config.toml
num_hidden_layers = 19
hidden_size = 224
num_attention_heads = 4
num_key_value_heads = 4
head_dim = 64
intermediate_size = 896
vocab_size = 8192
hidden_act = "gelu"
norm = "layernorm"
norm_place = "pre"
norm_eps = 1e-05
positions = "learned+rope"
rope_theta = 10000.0
rope_fraction = 0.25
qk_norm = false
attn_scale = 0.125
bias = "all"
tie_word_embeddings = false
parallel_block = true
init = "normal"
init_std_qkv = 0.0247
init_std_o = 0.0
init_std_up = 0.0247
init_std_down = 0.0
optimizer = "muon_variant"
learning_rate = 0.00929
lr_mult_o = 2.0
beta1 = 0.9
lr_head = 0.00641
max_grad_norm = 1.0
warmup_steps = 200
schedule = "wsd"
decay_fraction = 0.903
decay_shape = "sqrt"
final_lr_fraction = 0.1
batch_tokens = 32768
max_seq_len = 256
doc_mask = true
train_tokens = 308100000
max_steps = 9403
dataset = "wikipedia_en"
Each number is 500 + 40 x the weight over its row's rms, rounded and kept within 0 to 999. Layers, rows and columns count from 0. Numbers have three digits each. The size before them is the row's rms in percent of the matrix's.

# layer 7 MLP up, 896x224, rms 0.107, rows 154-178, columns 112-223
101:475499543477500541518473460566538452557494493472511489531564514459438505465449543439525507496478486504513494516530553553476423488484515503509553504522544439492444507566490384457435496471518517503502531494546526562435490460511457402464514478506507485481431513473510472547470454550502533579536535509455508533490466549524418476454494499513
105:512515529480454534516518560497511489531496545481485544430467537521523493441550511509454511506438520527460547499470497441444448408473515485499511538459472470508549519519448502551472462500504480560508490489522548605511463486484582526486453543605461458571529522522455508504559452552420580479468536482489556434498469491569486505530473547489
104:453539501497426544583506465513582489455421473579460474475508516523473548471479501533509510501550496462535569604543535516475493470531440497469524488483501555525476463457540476516466537512520585551533447483478500513511396524485484541487441503474397523489496507476457423529538496465522452426495513560497499494446517450482448482453525485576
096:520505441465454481493442494472529517465420515476609504512527456472448504494445480441573518531501464604505513467545481532546513522487506522506501441536483465507506487543354431488453537474510502535530502546560499496486537437496545434498453507474541477491565464426510465441502571594480500586513487520617480466515544512468468461491512554521
110:477445551506486516511517527552558521445500529456547562425499492488499500460522488515479498560452480548417462548474552493401456472477507453486397494540465509535481516559531534484520504515555457488553480457536507487503475487498428452490410568488455429549483525552566549477527506441488456475502523572482601531540491547515530430469532519513
099:467510466573541558539485484588535522462512455495489480452531424480605554415545496508475488512540494561485502455431501541548458552506568486487547463507493500477546452502518479581477492515494461499462490444472432588478522502509535556505554505455422473524555464397498458587551513490489493520449579510516535488405496497563503449507511513471
099:519532494556517463497535540471485525441483436507555556506506564487540543510516556496537449448505489551498502532474568532429518530536538523533550409491438517458501488487462532525545464515491573495632468474479526490477496470470435441541485509428512505491454534476486498484459561459508434517517462457556521585512556505530460438455440442487
101:505490499498535512482524528555525525463503443427523521573505473478484520501513460519498528478513528543497466503487402511539452467483542548491444498503516517535562506586505535411493403507537492507639453500510479561542482528508546503474486552559471513477456528487466475484543434503479487512553484519463479433503470555501474503480533514493
099:542505522500507525451512524516475569500571542477521466496542469528446463368432499451487462572506520574499526495506547441507524499373582463533540549535506459522491552439502457508461505433470524495504525548530500509470524610455479490486539494476520535474506544472480470511495508512582434551509535423484535460517499487475411523479526487502
098:499473463555528528450579494527534507506480508543516533466471561399504553476455553475419548329486410478517553475454477534534544485503490477508494401469542460471456506472545575467535473524513575547499515539530501489517502476536546465433497459501445537571520570495521478531469485576482464514504551484493502494579484487451439552577520541514
097:501465600504576515516487520442453576465531559525470518559493443499616520538542487530470443518543451454475487491444555443430420545492536543522546472528439462526573507521482549477493519444539505405393530529514497560461481500519492501505508500563503496522486491503501505506555531463563518484458461494551519474436482480468425443514510543450
100:461529418525501523577546508543506424441436489423566522494529462472469569518439500438487489482452625540547528533598452464567423472528466426490517531547502503444497499544518471486514478502534502542540534466559455509467492471432551508506454555526496471486479475481437503525493512474474531451495493563550560433469451517545502480443496516431
101:459449447558501518607589541509520515457500520494488550508446491426491487455495520499522470537487528451580475497528458423450534521433500488460480492504434587507528502452428455527548475527516488539492426537502513476439533481518518513492499530438542477430446479499463536536497522499533483512442508507499487521546519456471500427505493558513
094:514463532499464478511483533472540516541495473498460480450501438551476533502463569493485541451473566468600419491477538528485536470481455480503473491442518448413571492526530488482469516477515507519506478475484569485403435530437476510464541531510475534494497504518444498545497491443491497564508492567437504503473533446518474496490515505467
106:546568539508523640472499463479507490505580507448466453505484460497457477488544515539520492538529567612434556535516437465443463446548469525470452452469496423495545581477516514464508371527550506472473507544512524495488480565450454491543512498488499500485533506520479470497530490387519558454494514574546572447451428488546508425495453552531
089:482479522511520531571499569479487478529522527549533467506548464439559493501470539496480492441470429487524495553446414426522445498510525549473459572539505515503476534496422491477521438515484518473509505500523520515504457521523466511517468404437527476462512553447449501491528485509582598508444495455463555485558475562493510467579554546421
110:511579412481487538481538467513524558526472416475536543476521471521555490443499508407509483399490489508454482539489517578488524536478498547413530472490517546532455551472509533425489558517519549488469527504475509582469495455446483459467524529533522473476442497480522503521440575481492514467401443474512485570490471525463457489412464553483
097:469495471464391505589504507508480517607540440567493469483523428478497465574441467520387475477542529465458525513503501515544497498451562516517503479563388481512511509454521520434499506550473438550555472486468475488503469471584512471406488482400526462522544522455502496501519603525451433489412539535471503504497528554459521483520489511567
097:496514498549480525543454526571534456517528474473434500507514586425582471533488526470401510511434563534550472526495532495516429501517463475550466427487511497500554474547465510451484446508471492471491498435469465518472527495531534429600557485425509466541472550536464463550500502515425555596451505537534536490526489559542414531497506493461
094:625517482503466531487562515524556463488459550536496491500464531532518473549483534448474479467410421452504523500413496472510472523519496437550476568467476531523515445486531383398572518508469491625478503483469504470538508537484518501518537463474551476491520451530575518492491487475555504501490592530532528431560473466439477425495469414463
102:480416542494521563514492464461558468480524594437512561517567520529477483390523415516513562422440460460550514515522450509529489539563475432525542504524537486501481539514542423463520480495500458527529473461551475566528488505523511598501472476526519448487546530488491509476489505519536501489448455465538473543500511525423540476492506540466
100:459556477463534479473490426520424507504448515468503496531470462517455453487488524474472511458510431551554399465481526512525518534488565533536541479533513466439515572530468463440536543364493477515455495535477475461508570462576513541474511515508526517515575413484504522545548470467518487510499498497463518510535585509487516477434477514461
100:562517489493475535496514474595501510581531582502450505484456518501550459440521536531468544505569505477480533438478449486458440485501514501572557473549475478480487447434518460531457497571526504548521475528480476544499512504447483504399465500432471520509475529554437437470460567493482476467491503522503468526531461474496533532464468482515
097:513450460468449492550440563507452486528473578541557504517499526442491510493477422495451577502466500489510487495595513508551489480543472464531517494553441469483481480488499516432453518431522510500491510489510478505502457475541472516575465525497548475475511483512474568548459487517543560487487392548488507384468533456588507489565560569549
098:475509497506482496567495467525506466517552528473437455464434509488541553516463482585502487587442464468513468465536481558462527538478516439419443519498532458472481470530494440537443531421440538500541488477486527515489505535469460461440437533489517512447457506597465508379528494487461512464498505474484471464489446447521552493526487532557